{
  "head_dim": 128,
  "intermediate_size": 2560,
  "hidden_act": "squared_relu",
  "norm": "rmsnorm",
  "norm_place": "pre",
  "rope_theta": 6220.0,
  "init_std_qkv": 0.0227,
  "init_std_down": 0.00254,
  "learning_rate": 0.0106,
  "max_grad_norm": 0.5,
  "batch_tokens": [32768, 65536, 131072],
  "dataset": "wikipedia_en"
}
Each number is 500 + 50 x the weight over its row's rms, rounded and kept within 0 to 999. Layers, rows and columns count from 0. Numbers have three digits each. The size before them is the row's rms in percent of the matrix's.

# layer 3 MLP down, 640x2560, rms 0.05, rows 0-108, columns 1664-1791
099:578522475484538469447472517524447492524493514479529459540647459395446530505552410502536481516489466513563431453509508531551460476470515528495519445483509477513488518490456497455504544447498516547478473502429538518402480529484362516472488546557365520531564532456503505553584451441483431465533560521585514484600543531592500415432412510461498531479558567452470484496445483449478500515476
102:577611497439494503446543423501437546515592421442532549388556570357543498520503442482566552545557411509533486443474494548570584511546450601485508500511598503507512462495542451518480559478573506520581523462472561468540458550462475534471544550401473533509497497639521569487558486615509536467486471469477411461463582486588505434492541438597469532513528515530418494555517392560473517440526
104:449502520442499458568520489437511528435496470503528451552455465496460573477529438495531448495490558519497471523547529489554569346523435532480506498521494557510473516562547528486500466552547543543477542450520435538438571451498454535597448535553449514606439525535479520513469441505622542498547540564399468498410519501450479478498517526552431534585557469536528503498495436530534538489457
101:522505401456471482432503470464497541524469590452553459507478432439488497520507476500426500475518525470432530561479542482444524393464494531541486536435563479437505534450559562539506432534370523497574497533451518431476524476522493436445442450495493429566464507539474465352562507537473525395447521528520496498483424423480502504491469484491529492505429487526516484425499550589458432492536
099:545484492467447468535482509568466525544474481447505552400553574486406513453485601540514521483520524515478455561541440507447516490491455421376537501480588473520511453544475541518455517501538472449505451453469522452459469575411469475501546592453512453478484508526508442501482590474487502556472466405537439547582492433503523505573491500389540512507419521490558562388531478460537542475488
098:536613547589472534449555494505549504459495452600431416555488539587499474612529587560473457553500450503536422476467461421527570555567462469501447514481470546553510475556471503438486421513550448490411436505531510398455484485550480512467556555608528548510522461546531510481551505473466549552518412498573427467560561420458612443387481564564478430535588477479470505484508512531485486431432
101:454489472497449513545477504528470492551475534500560518528446502489568399472503501645572548406448517470558515511480523562511477558437426512500440444473535478448541540579540466439450526617451613506526472527575480522511544526523568519428496503496533411548488479467567492579494500493511604448453568465563523561607447542412664446519422481527543421509413472491542520434524540539580501550444
101:483526488455478521546497457479594467490490513547474524496511452501487480489464570550457460537489373585502525489469449533573460464516505486465547517475482453520445455544494414533559462469530397521516459417542477480577472548471562613495505563559444461473488431490490496594497494540578493471446492557528586480468488464560432482465483472475613469520478526430476431497496540441455486448515
103:580519465467456471493453498592501598481471543498528600524545528549495490521449547638524519528494425508519492445557554448555407534560455539474467451599539417557594491471426574539478447516572316520530503541539564484534601507533618548476488583518466526535459405463463553522521558433458525527474529577490532487536447559549485447462477578511476458455458503494544505473480490449571472513540
101:499517540506530507450556424479422478451463422468551535497426500466488565513546482517479439505483525418473469567615540566544509391478467517500519450529433525574502484439517514533490491526469380466516527502472543426460529531572563545528506581510470612567524593385454440465424500486447473490415502420569557575579421454473523525510509515496454505520525428568507503529486578482596422464422
105:547462482462412424470512437619429486523455522506446453552420492480531560482492535596426571461564488516523550517446484550521561518510359457485482588466461530477479523552441488524447518473525496464429563501474556507515452468598503517528494486427527419557548530368392603462539451515493531536453615495507574488489555491484535523491404590552506430507487477456543507522529444524494376525506
101:455463471549504510480537556523455407491460466553549564361506535498558497414440487525457502509458496462587557450498491498440474550444491432555464475627552586466614526464564530512523506419569500421488570507533597510517482559558474486415520453573523486417451402535434513596507484571496484471504499521530507537490479557501496466549514486470505459555514514500527497551536561563568480438397
100:452522505502443489540431569509488555430467503431396467529462542522535583428528587448501446422565526479576491532483505544529549500398566488473527423473441500478498544474458516493499492426515465468480518538472567451479579495384408463514542535487490462667454404532464501495499456550521624556530484481553478620618436448590408517478403384487508419633476483477431508452492527496426433611534
099:447432562571611491476506495493464521437473506470498382490541451558548512559419470510476615481540568548491404506446555485487489543574523524518553483497396531538527507486534507488569508467585551504499416568534430597531538507598502521489488519478563458493455499520456519524443509506579530423433456538506456582531459524620501511531493457505538436526548423458477416507480503558449485518386
101:430532535519466467492531556536548524430465531472468495497560439489480500525556514501443460478553496527513485505538556509514533485478497532507405508549471531551596429506577483464524514406518497555482542453530510560472502453426591625537443474623512413480417431514500556548518441462559477440399508494540501536538462462490525566508432500481407441387465542512523429474508558536558540483400
103:473510513410537397480483493375505520460494477407508511508412472530512520488559461536507506480469512499508518469574494510455460556533505480622447503480561525480507437496589522543522534495486463555525513500567503485505543487527505409429485523433496465573633524554536493368538471550620577454591421494516570509464496491510521449469461492430397560487522534454479449434446548504507579478592
100:540607513527489512520513400393466439371419469433516540454422471469488492493521510570482488494479493379501478403471500595443516504498576478454523541545535607496551451477477477442441514465515573462488509435420472453511474540511525524514511457519484501496438470493519502458556464486471427463522545475607441421528487527463502570490537481374533438526462526495516480441454469493458488508496
100:467607630560457508578543476438474516504454521489492553531494547486478546474488491460465463498515477481503520427507476499508428568524477412496500497509511553524551459576514474495493448529532452581520532580474562427424462432446518501465408512467474543459467571641536497431354465543408493560560527516595505415500437507457541424522508514534521470506515487503503411631710551394461469548501
096:482561576493464434476590494545520501505536580505586485495478534524565523509618581495557582496469499428442621478518521442478521562526526465548545464436552432560549432438473448531403561382447473623457526458502491557534481442490427571517444443501455473406472474464492498583547548481440520381463566603463571465494454473554504448519409587516533507536528391474511507500540612465618535449493
099:473507579574409436461572496454538559454587500443457534568448420450494627516378456410483527477496561504511580469503516494533578536565508484494463484448514523511443505467504574584499534479540478466577572589523496488469461484498524530574523478489485608522462577493489437562571486542587473484429540421514557510453525534370571522532506536542478565427467464530540466545386532432557526482492
101:582498448424540514468501483608449473543518481437482435440437405585462577559419498420478563461503426580515518554564461492583566483551557460537499489455486499524420421584603434540541551520443574433524556504369524498418481524545504489494558502500478491428499488618424426523518514506555548380481404466449418510410412483464537436508517580483455500476587531515466471493538568563487540484512
099:497465418529535412526551485452532547491473459467539497541406463470523536468547584511462445489446459561567481551471484482562448508498508451542479487452556563461454527553539490409547487456592517494432533504516546432461446455553449499391387472480572493573461615466537460480493469478493578526544463531565547517494496448518590481408538568478495519507510459397534504554472476580508489523496
100:563448441488471522528517550482529495501487441480509620491551501501460518510459474510442515426472496470543569596468465472453555463521556540375532525472582503479403487481504410477530489474518524500474542477454475474459492594504589546455548553487601525441518543456483397527480439518435567472558483460492482468473562455431479478515522540504514504494547429481467460507592613493445501541456
098:450475515509564541573499507533415519537433438531551507537433510480551515461496501366462489499565480512473572485535513520468460593461514536508501566506543547551539464450474465457462515451479524507550494522519485467506489492593475489519499429480462497483515409458459542525577519415487553433464531438530537464493489509556470415472480514566443475538471551618471529535524436428528527526503
100:515550451487424517572468565486473441553398525471580469431480530428478482413578429462518483481608379433495475570516558519407388458530565483470445502470497508512550499486553561518550625497489486491568453358467502573524537454499480477504450421539467619482540526467531520477405523494525449586417492517522438482433414508473570510569467576475528525500496503530512465482481520524543456414419
101:500485510631522533452476498582549536514502406450461551444564508558508529503497493554508573512508446457559486565443510417515413453423399438465507629580506574557460501566398500557467453568499522481513580517329524508513660493525448520485445504549481469400524464461488510578507425493584453486490510520413517496437493543545602440549581506521525506478557499471555491528414446459503514487500
103:538523522483511553489516436596484491488593592421486374485484420471511471480366591524586487400507466439570447480449504474492488494467522433514511497389497404489546522522527437546414477521555461513416449435562491458543431469536477546542450484510459520502442571404463472440548484517545537527491500562519459542416506558419536508538462530451491497580397502485505480510509464435522540511583
100:518504496522518427560519452533585443526520492500511525485517534516481470573553461510476454487606550481526465481531574525512426529519531520469467485580506533514550510543510509481552561486483469572514478536547536432651539603542580533506518472482444530492557467501502528485525560514501554478545467494533470604529442599448528492555512470449485494506487438538491453469528525606488528510464
099:463544396526485465608606517470480551491512485533531467420556597485399509512480545449550459517532530438585516459501541449468534506575545499375543568518484512538513481513485559420581487536463532542459543405475469588525542492537573541479476441472547479513506506466477566468493505585541454580492508522453493547491545571511440533554540520583474504379551338509491518380522589442471556409528
100:473572510541520506508521493568498483512448502434533490453504507486571479465409477532549565418531526485397533466454521446410498426533506483447438494488409385495473473563462440552442411560569451460447561579485470423498489500562510518489496467510531526459515572521518493371429574459385395439511526484504530457479490450518529501434565537544560521487519430501538560541495494492551464376624
102:495481478536424529470520565513569497577430477574479601414418460460498430489599509454534491524494540547396558510559455447478553416451428453470485424457540501466493483577517436407439531532519502436479500520585546508554491508507479462489512449515494493601502475499497461584465521510437501432522466523378555480491516559486508553433445526508550465466442446502489459528455559382416524559565
101:480501456474440483542566410390421503506548485507452534486560478551443507479512511517533453553464544518499432459548526424530495486569449546503557524457530536449455463467540557451553486617469546541498489502577499556531492425548435573507458506506494443565579567551489470517429439504550471528507450472540592508526455492534526545452453495556538544597451472445458482503392536427450481513494
105:405508477473446513612484526541536540459433443477508471470569395491509472540393530481505519495510648485567487579426570524500553530445428509383465515596534499493547526512551488465555569496455556536480479510472561485463503453530442481509517463541523472450559482458581578518549553496584467465483511526502520440518570500481561520526520503543612506517536572518486490477529430552527436634632
101:607485513466465493594534468549537568488440434490572526421464509463424483508521471530499495510419432480559555429504479566544452529480415497567507404585449454393529531578495407463506513484479517486508405464482544503556486500485525560495460547421495503552553546482507492465546487440462556451454447516442433440522532557490483548484501564592521541566556560572469482494563582409544529530499
099:569505524418533493464529482449469502571564473502493467491426541558498490603541600438522521554597510503448428566538540561455608510416535507464459477403481552540450345502509453418443561465496542458515586535435499520481524479420524494525551428443505454482453524377501584432493482502490527487466594431514473319573493456468510572569562443508525542497452529480478479449644500485480481530460
098:485460519506467485558564560504489467644430489532484502486472543618568521565498542504618569487536455625468501533463473487488416509547442592499464468465495499422463524448521432443414501491502394571499462523477559407416469546476523528474555415478461515515510569436534508510531592548467572472573416586521394504524437390515515422558547473459500500527575600527543500494497452498484503520493
101:506512553641380382474490511458449497469464444500459588466555500488488556486514414444534493471636510485623456586502525547628545530510441504528558489518566496462450512579475523564520516597516441515480509399531609460513422534439382493498523571513575557476537451508451451550436491605552431426450531579522509381497458478547474390408386617474453558570449464550500439495425462476609426582577
098:395503574544472579483491457557417454496487433522560486417553406495531534510542504500526544458441465493449489546510405585435488479416493469441466502476442459542618497543408409523447437550509438529605479541481414417507584452571482496456418472531469595508467537444450464477539504493467538422548459542486523572591537500533490420458533498498559528516479489598529474540479541401499606413500
100:550507511637548517508471473494513440579391450445492461533570520419497483455443429505463539471568463511471387589533422546513491583478452441493569508593542560489418416523457549502520513468550522513499518403566527406432521493494441478528445570536446510469506389526528548530504491480436426538495449483535504442449454514446433374511488506541472559493546501509546504371504523512515447512443
096:577599595443418518505521552526524443451485523582480505486550560553506494493525498482607463513486518531487493517435585529491466505556537487535395444345548462549503527502409446396499335516504521478529601576445494494455480426514460587501517547474463451462495587602471440466515437490512464430485456492459514527571588432483482531463566609534442504501361562554577611514492541508517425520410
098:461532458394503577446477500502525525594612464501530464527443495476534588472587452470516502516500545481446543487417493594541438421564481512435488432529611506468447430514506548488498468562448447481422431468526426431473414560485521567443513450506494485504499525489600498423546476418486454523559560466441503558510510442475480605574431413451486450512538516520530447520485504495546482527516
100:510430565532444450543459494468392545503566463461458421532498556560508469450584445546603497564476458465459486456428522506556453484482409519543463453505497574493538521589475491449511538492522551497491560538479491525512445483496494493538434459500495481543446539492552530522462453544491529507466476478434425511501442395584602565437534524456545522541558473527515467563539481580539580489598
098:447525526484367506504476433463431522536506560556589504482486526497467550528493437465456497526491527604516473511547470462436488467510563462371553451452433459453566462455470516470561461460443588555544519444493523484474509443543434497604505506542536523399520447577572515528502561463523444529606481419518386431507548507482533554519491420526548469487456476449482438406477544502473477451555
101:519582455465520525579529462523504475532490477568490513469560587595497457562467571531584494456441525534448526444535493471538547446552432602579416500532560506516484482572484489511518626547507528424544483555641525483481555523434528457444528427572518501506528498522538527487446470501544443495567550447490426469564572510563519533476476482485491444500554528550407522512504547447478488496506
098:482567488515481544527472462407518360494584527519505537476511483474576513545422480462508484437538467458571565509509479540545479440501598425563532445518543489501442504534535555472554439543445467541426533515377393453528513473527500514596462550554523425543386446423504429359505514428518491559535525489505571543575412444473474525467432494484457548429530558493512467556524428459539512522544
100:449515537511486540561543577514527581507494472556479461519501484588479392499531435585520458519403454536493494518502447482458527506523485555533469551533397536409514589601417404558445373464544432486496458514541421460512572416497517456460526519508506479551531469518507491455419530484556546462555412494494437560450395451487372557479389486475538512517498477365477501538583508408577467547510
101:412526442469513545412504537547566446478502555437481506568462414426502621431621479483421414530482486548556512447504459488441466429491495452409456494465518407449443486521538495457412431519486539535467436506559580518515479552428507498492371623465532468483588441498472501534525520493433529560560432501510488518528517525468461544479485584518486612457373515522460407475506512471400445513469
101:510532497544523511514517475526534534477486449471464481514495534630552622480347507487490534623485494521543472573540517424469474539479432454503432569545442534540567503474468538571447567490484539608539566393500489594535483561504428482472528434410511547465493534498491420575404496470499468558455533500549536530495395567557597459526498480539566485595512524538585543551555526491507510523479
102:530522505508481518482515558520538513529589476458476470483559474475501475491510516377450552587498485492448533505395491507382571538527500496484457445472501421511498589571567432431464522443471456585572528423394385419368466482410426513482560537572508515483480507482495484499518471519431615454491526472554533520477532516515530506474530513498462483535560486493482464569440515509490561477561
099:453421456531396410460512497506513428577480489517518448528434466536400524524502434504576481486449467526533480478464557512569503480575438481502454551552426461505531619500522598517598556533489523470470417600504461500601434522458560403535495507501457498524519591474436473483518438491518539604506493605498455558483460479532517502494429553493512583443624492584465421515446456498545526466524
100:522441476449514481454461457518415603498441427444481502450488551548440486602545429512497489578518485474421509522424453453486444503524403456579521468599433462486439536509516372503497480514523453534534557482491441501612554506502546564518524583553468425507501532506475463447452512464506501535505518508544561577548412401444532499468443460490517430496518473504513498434402524450447504576451
099:492563444449539463521545439426458464424482503488527544516532465563538470497556497532560459421588500464534415580533570582601472495402460427456460470526434572545529624401506447524529443433390493525530480515479501514504475517408472449601570478379471558490509554514537439535578448511525444488456604544447478534514532443539506414513477452514415526594540438570414483530547531443627444451480
100:550474502452477482530554559502470453518506499459496491443375527454538546510467420449524554502425472450475573510505594481509527453378460424523476410561477543541579474612512545423478527494531577598512519544531602437502587482487441485524494511452514564504508532572405444470478500423552456411659545529451546584576518478462512611471355514505380466543544457476428526537575461453651541416411
098:583499546477394492454517457556557505430520547489579516513480494504450486505561481574409495399565646508538485495555526489452457413524504473499507426534486521553517567496513484572555497500503472565407459443491476526539547520439527445426541477572524474477487429492522501510515464503534543594548535502476447454562566503437584491513484635440550582518462455564483571416464529505558506533597
099:491481455479562496575542459490487574445438437446452523438465450532610335504533586481563506488516544469556531553477494448502489619514560563560474458416464442425494461473467497444503444556508535504454478464662444556524509497539407489517563465561430503464534458413489484552525455534499534478575410489507413433536534396655487480505532510516430469443569534524434454564522489501568448524519
099:574478517500507416544500432522520524515552524481507555481481488454529527450434440441489480495488517444536495506467464511499517507535420530443443393396566502481374585555491472599531504398465447540415468453474516585529520526471389544496378490522442535548585481550480606569440429504469495418435524479596447430558379558512449563466572435407457470474572485463521511406590490510543548602447
095:461561437539592455511568556521607544463472546475457530490429471537485501476467456405455603521468526560518423440433467497473532598548431568494509578453569533590553511480455395500558498536422441480498498559461521590457495495560485571533485379528516514547512466412516526500477539527434570538575516549445533462512539564513577489472459467511512545612590485475471507413580521441440526417520
100:537484446644454590538548521609568512520463490523521444458512528462544417526538527506636528504533544472490496529458489451469495471463505536445480511502524469588523485561534413432557457585505562540467438404422500428458406552514467477444493546471570463530558498512493464566488563595560518446506517519526478502487506533492395524545490452464510509501543468509510452480540464546505492559578
100:468541483400438429482441470467494538523469476560451428495456458471526443562451418387412492489494462526541496473536469484527509537476498446504562488458458397497565500593513479550485417499583458520467569517512452537501402539515553521564555456528542499427445478598467513537447520537485475404485424520493503445396450393431553519526475494506465533491505452445502474555502485446526474531518
099:529522481460567553501450547492503490540572470439470583457448557527495391452498523600486369495553480554571450467519464441531445576575434501500536419559474536531508493394581415464488514399575537577508524525464570546446535464524506521452564493484450573461462549490447431498505567537440518562495497549523509443473473501497516456512434509529361563460575427523484429522529557465511461514422
101:610518426475547505626459516493462570547469508550536479606503638474559557506441539497479498532542506513468553429551526465490547485535487485503533494536434395473434471554527480503514500488508534460557472476388511428515492584546440477496475551588469481520501502508474495472605446543450481482477477362501483489565639520435500566398477567479484554574486444578482457483490587421428463531569
098:488442516474513531516529480534584506410433555602550458502576467535599495555510476613549500508494597418585549475449467383474588539358476574444414535458595464555525583512537510544485574498543516528409453500517459527537491371489503530500432588536486471494458485446370553382509485435575437637536606541559513509475501425511553377549466533498590354456506531458425518511465484482513535507433
101:478473453537428545549502502535546531484484497526527513505548492536595455475513417511465455480503605526546518512413565460436464565465446431476575469547465447510552500476426428438413498501596508478420490506423582464460591495535493415526519540522532508428414480534512508526572513548545535533528537506577418600409491525617521522513489495500444523491544426575528501476450472565484477509495
103:537443554477526457521531464598565488507456554480547455458488426558448512531517431480561571482470480487485541564551460600660505545504397379509462492519471513495551533424490525424515477433515520516571477417467551479521425509479401452502547421539518469501503555544541439501506622509577570468540456564461450526542541542580556525479528496520493462429450518538579555597379596437495439476490
100:543500459568542466434515585403557617497498557538548571493471521531453621550455549558362553545540495431511509465508477442442490499412475570525556529473573477491450486458596552504545416554503513571488527383459431489521483488480498499546561465457450488432457519485501404581490461483482543508399477545436488469524524538525522588506466414546397567548476521446545504508525491540477479459496
098:530453376480415459544548575528532472518470513483479569443510553511450510580421550498454506481515510544504499541537482432553600485483642548561533534578557504484490471462469521414486578539504602437508400466426451356579536588494450388476495538442507380562462495521548543480499438483542505486541511461387444454542521559416435511428535543481406467535496582444480489514520456508531486417504
098:507532417587456504435451568535480488489426444508503422547583451488462384508537615499522537464505524520516563591482435372561564421463560545520508499535492427531476463504473437511556564521541523543483558497419546456489471388495481490457496509517448503443492523487443469485501567515512508527534563591559498367464546509518494578517468528494522518520404535502509468525440448491478475569557
102:537492460413521503521458456461390521467536507543597519427349297490503485470422513469503439559459462604456448563459462446512540482475463482505533485456475465531541519467518600544515464472453532487450516394535449490456463492436470447484500543488471485441496543498384539504534531535483531489580527473460542494548541429484529473403550390492445557522548563460499530578496495561478438536508
100:620518480537417496470523494426497500436597456476554472540549527466533562504414411468472476474503310509549497474478503604535529452411559497506554456590487541544476539469490492430546498561563530541515513501528470641422602473424584596476488472501516472505495532532565456526500533498416515483545630424525585542529467463519551560440488473533450472487520442522451503486536465512492522445529
101:532420480523529473503467527508474402462536477315483460510529427538503558533549571450554486466535496576489504521508542487473471394481532452546504512536512483535489482531464555547599517490470541476497529465435546497531553465448545576488604477472390444500484461454578547492475520583470476466524534577572641496497476508495481447537516458493502530608504511400498589583515477582407416518477
105:512486421449462375503542509471513497455406473551489438410508459466523567490483520497453490513470532476589616500458471450561498535501554479489498554454509543424590472408478463459520409499467499454485451555507538561459455511534524480502527480486567645489500551550523502502525450456478498490531385464493514533508531528417488564513422519467496457514484507537538414519425393440413440475414
100:509502494457496600520505478540474451514428485482504489548515569557533470511523596397513430498453444577532612496501520458605472637571496504492569481485530534577599497535535477473524562489472478491568501583485482490500471520511461473527581589476570505535524510508472508481537495491471442526408550451519463373445427513501506495607469498539509490525516590516601466456546548449493500446463
101:553425583522550496519433411508453506499494532559443532614481486484517537538392529536531486518552595491493572578594467479418506468518380536464625452473459347411543538522437449499480514444504569433459521479509474500465562454542515542484489487511411519495642545489486434514579532453510461452443520452552438426524458552464474506429523514542567521492498472458511534495611474456444412501551
101:461498528446535499434515417506565503492509516416490505538601505517451530530529485468542495461477547493460467537523503498510456614436534519525464437451477533440542469498487475488537524455582537493496608607458494534533538429495441470583494447532458548526465502595539464491450579514528526570412503588643503499563567542519497552549415527534420495542475489500473472569548418463476459522506
101:406596410401487561472476468471504487529485533440522552555584452467497494531473479483542478480456552439596523491513552493567523521485479574538481368504567410531490471539515388461512563507512441620462510479546441534505530537447508554507564527487529489461501406457513541591502533479593503542467423465515513524354473445477486468535471473429504545449477482477469553440516523514471533570525
097:488563548549516481360498553578465512505451515423536436535454471499451445527509481564487572574491556534414510546509483464482449546498601526498496410535482451390483438466596481456485492479431478584660463545435599467472474541497392425528506437516465499520532495486519483458538536461523434467564464475576489573507514494516442574464484577512499539495505476477509589478486615497456560538531
099:476471419479380519475503425462598467531477479507572501487560483531466581519461537604471467549570536553524667593461456565523424616541555461519441500560548587463502579595561438519542544494443531510537557531470565553480464530663525511518527527387494459485546477421535521577537473435534531511553444540436519556475422443508547497393433430464476442518530407421473509482471543604485474487497
099:525461477502538526488463482419481481526474434497547495472623502503482515446539421562512529495481521549458569478472474392419536504566468435479500580586479393489476568527467457492531411488491429520495458511435530471552445536497595521457566509482544426595502431433523526556568542427492467594455487409491544439519550483496492519519469464539372428451376471460488555431476475435486467512466
100:505421462516599471499565574496474460585481453535550476487404520553457482457495476445514481513446489568521473469514437505464488540443523555549522471434479450494610576481509515450615647453443531481535420477498490572465486536489486502493493467470518484549496488436557447536491535594519487439584507429557416546474484491449428485573563533492542406527515398525507550597501431502552552524448
099:507484559418446422505422515529509483552561560544485475477513481505433488506441545526526473447461491401444502468513536523437550496458450509526443513474478451444545514459534514521498461550541485493487576504411349557450624482471454420471508519512494510583465469525434627467528376489468482510528523458580521559470432554437501470540492562568536513572483573488452596501500463529425485549509
100:520584520485461533505550520466521478578415469451550671516442424496530574510596487496513442506504482549509516500567537486497573496514505488490484550501539500527405428557527538520490518548444557512557456553446514441497501568481579458392516486563554509481510469471529512409477554469543515575499450495499511545470572601469504485561504448529454423571568540552507509555471511541530514573389
096:417520560424484555535521490458554466433480516460490541577486468536421516519510474497440527577521504475513405461443438526552524382524498480466443409419457516475463532566518351502512493495424424514425551551389417479468502422501485487487499497500458531468583449498543486497551481419453429514497564470527514532474485554549482484446426486502520497471512446519474463458548492511481493471492
098:362491575558470428504523471579462533541488575457507547529612441559450438517396510477462574490518557492510524482359461487436469452487496435503536541636531483577472478452555523539502444497486526514614542602497514403484551479462402474586574479542472589469480537440412410494487433466533546523480519521516457497546485567442478489515510520420542456516524464459537468451490513430481499502475
100:547452466587578426493521576582458528512475475473544526455500569450533474485582507626464560506525557549471606613505525529466493470444549523583517386537552457423510429582350538525514505466521538484388503452525503460398508479572522508441539537516430478561488508522510533525497514488512539496454513460505433405528412542506510508522513418498417515480424507498477513495462531497444547498485
101:500497581482556569483572516467452421464438461475476498449522544523501472444565481405553460513425570495490494615506452539473512553446517477459515455486447513423482414485454458476477584458495523521529481484509453486562580428453484522486485450532480483480548487494547440499450532507518401531532529556503454522480484413501635475480523456508491532514467561498455557598445386444484448596534
100:545534476541499512548582433486574568506472445531518531477504488513445511610517573385623480459484459523469498358470519568521514531491472599493487531539426474495396410473512439532516477525517482464491448459482561536590462467464522570568471537428498507473624548391403427457456426562470509532386462500517545514482585623562522471500437467513517453519568505521522592501530567506496502497568
101:557477582489509525438541505395520508495469564432468544448415507448415481478507435575459454566538444534535488514502471421429495443542469572561532477589466562515411519545480630400495484503504376565515455511451568510615623410545565555560474487538402518492499520461515463457517482424596597450434448423594531464493596443474482530473526523428570528570504555458397481486534488492541500494559
098:505573493563435440414508542452452550523543550395511494608519491551531553487533508522473606616554493479398546490520542511596509449472504490473431449435465616496530505560458562485542493357456467554529518412550461541511510520540511499537521551486489513523461502519552496521516470543469514411526556526416509451489491575521504542459433472539552458541484565485531486553501542505453586542489
101:571481480459442400444468476501507486461558524467413547485409543458517429431470526559430565495588499407461415430510436485536461429453484545451525569590461431416521491445465544523442492613449511515501538479512575546528572507563531484460499475543512509499514464553497530498459511454531478521474486544433500519487481496448518524509450564497564524516507538520498496495461466405459505447503
098:521434512561582541394640423456495532492471449489537552485483497582580492525527526446554479535483457559500404497437518449540549528532487512574550574581521514501543528479495537500505509393506496409480469421478486517489474530454491435556525486510444454545493544468467491488531541517561566506478532515438495480619470555417504474494497500441499651472632483394466498482571448512493521532540
100:440494472502461511533577523552476540474495503382560490374489558456481580516523481531560509491500423479461411452475568622529523433443519569483543466561495599518507505477511431495530483628476468495496517475516465428513405538449440616468541489589480563521516407518503566501478530498482587540583534493511489503489496509508407570529581449433556565449420547482510437502554609461423548591399
099:584526471551386559577481591459555522585496505526545453489423530447494565522543528509541551462573513429506472533437540472598492388534472490483473457346523542473531577517584407466521571578573558494435451502519484500411427455543468467447454482523541483549456489513439517558559564442450539509480533505472489458480528519564544574520508530498495526497476529490443502531572559548421487532507
100:571464544476580451428534569538574491504515500529587537518493444521512505518554475486493538559550448439440459468534464628516517511535508498440551505495424586584531526438496527479456526414514447469527522513534514455398575601427480368458451484521525530513520426517419535406501520545519554481517479490403520504501508483493508450481560560413529488417480495518500545464498429509441581549511
100:400548454531582401503472529434558415428471505520476572593509509438460416446513524511370521407540603578452453537557497519486531423505468553532516446532467466493347538494521515566540450529479446475505558463499525515568445491461541544398456459449474480451514402522513536483541497484480467547537488538465503481396407562578443597477549550443524440502559515573512445563453437631452538496491
097:517530465596557507410645439446459457569519546565516552500492552474508485448426549496483455565550419464482517528528620485472573561523515616562494470533518476546464489483484482504548437451503493451541468548472590510440575522483554539490507425502481502458506471390455465516448452508495476517479522465481445393581532437510477524499472505532511523504524557546492531466534523556601552484619
101:516497548446588523445539544526439507499585440491511460464532504355524477525417522523574530511462562503526588551569388577503479499430494434459469534495492606530573584463452483475394692502412524518566419539465415526441531482486450568444579511476443534573445440448444421557609521547498525412571499458479510527542460494512492520461557587508527593525506541447552517453514503551504491527509
098:529529519538472505389468403542557455525491431532432518530519479531522556493506515585479528425540544410507464516489451382443585571443436574479495469543441554439479402512424560496510494526522503486527510487495546503488408526463520599525434459480485493426549443534613509470475496466541415566525546528476449516541525500418545599546506485649571529463489531508510467493547523546443521596456
100:433452451546535479497523427520535652545482592511550403479482380543535470548594546535595448567537465549492497465464472430446425493576497511554546481586567496496496526485519489551528496552405404446558468562492545410413389561545421532436538461463534499509455385422557452489441449460515501544575527610459435523498481481511447516456647470487495585461545469347487512541481424548509458516455
100:530423459525453518503480512495469493538491500458507530457394561486526530522525529513572513461478583505468528487524485453595596570529528524485550436518448540562541539451526486466540474429470506477540552500494556470509491503449534508408605482486623443486484448610535569451480497543482479443519513550482501591522526539611540468506436449485519538502465526472522513446517474473471476514487
099:527584514455580459493498471542563594502518553500517471560481533494504528489455606610479482477542497516533466418471559557499471557360450513510454442537531469494502540559574462421537461417510538470466430488483512519589522482407557467505501449617475467398508529465397503573454426530514358460505512494438523502554444479487529488469578502537423505488471361393519551496441444508526447468479
098:572589528416508504517485562491397451515461472561454530464446477553498445537534521567462484510555512460505519473499487526526519465549572499492490524497477520352491487514522465400540445494415439575499595451526568471540519560538480440391470446469527498433519440467578471431519532540562533486511547565489487564481517569486456503519450560510382463556482453510525470525435472478506542456511
100:386564512537429444556541436395603527555531536468476475514529466444473552546461571587498533469524577437549521545511585429490509539474533481467488510478530479417553561472468520488516423536510492516458520444553575555564618513537450548505378485483544494574424423508513502567514479468527447507477516447458489423545563486500445488518487504417521442594550447484482441458519488413499560473535
101:436519497440485483522536522451456461495505495513474504397492463438499562573524449551506494479443581495454505503597474497584494595545509501524540520514470492485487474458565404481545502534513573466531472387559433503489476412529465435489521496520502476548529499455491482497463625532555502512412442534527433508530476538440453489461423425485529501526543586508455492505477485527532509495517
101:515502487535495526601520476409415595529506463533493511512464529465412468612534574392552468488499599518465491431502524410570527516531595562480518401429505474574538567443474508477564529468555531502390539513490497411544497549492522440563523515512554417491460496527501491521484412575483505599501436521488525463521506496477537545468457530567468454533496539540521432470591454542518491559455
099:492454501625450517408459574533390578564484481554438506504451549444499538527454522523588480486431370473519599638499547490498531516459490493459390481458537554484572521476534482533452533518457563503606450545505519412530441507423628457462489498450548450452447510398491499492501526581565478473521477406477503524525513505440575512501491499490594412501553467506436526483458449471508551598483
099:476511509540442462454552502558537523470477445459455478435510450525518493523537634501475533425473510498510538480566379557485507536509586433447426493555477456548381527504551600480523422429550504581557562531554496555491500563479505484552513591478468469386485593525543457462491427557481501533450510556538504439503452558418348531540524396558441528455560494577505605606484544612527485468502
098:475515573542487605503537498534474548513487477542552556496517470464445495516419525564550538458489476507510484425489507519524613520591511505550549461559556550439583553457452550462539552421457543418501536505480449574563457462482513506578508516444493530456474537578511389524505504457534597536458620568490537463611482513402501500418520566535495458547485503500456466507489394503381600463506
099:609492504408502448447529377466490467470508498426573549449474408431498555505558426440479510426495483548558449458412473626463543443533578450494493427550499591590479420495528470538527538591549478565527484435506439485486490469471533464528533618548481533399602495460557561444487491566463436417501453559471438556496557529495518552484497474461524541456499462537491519469476555503523555506518
099:438575637502523440537514537550453453512502527494434559473591400521526485528543495505568505540562503524578505541472525573512564520502496501538522460503481601451495520490483585562521399527595596536425498566514511471531508535546586438467534559479523576571496448418489468438431563508552564487478590631408536523510480497433395506489522560514501526518440505472571560452501545473447549501463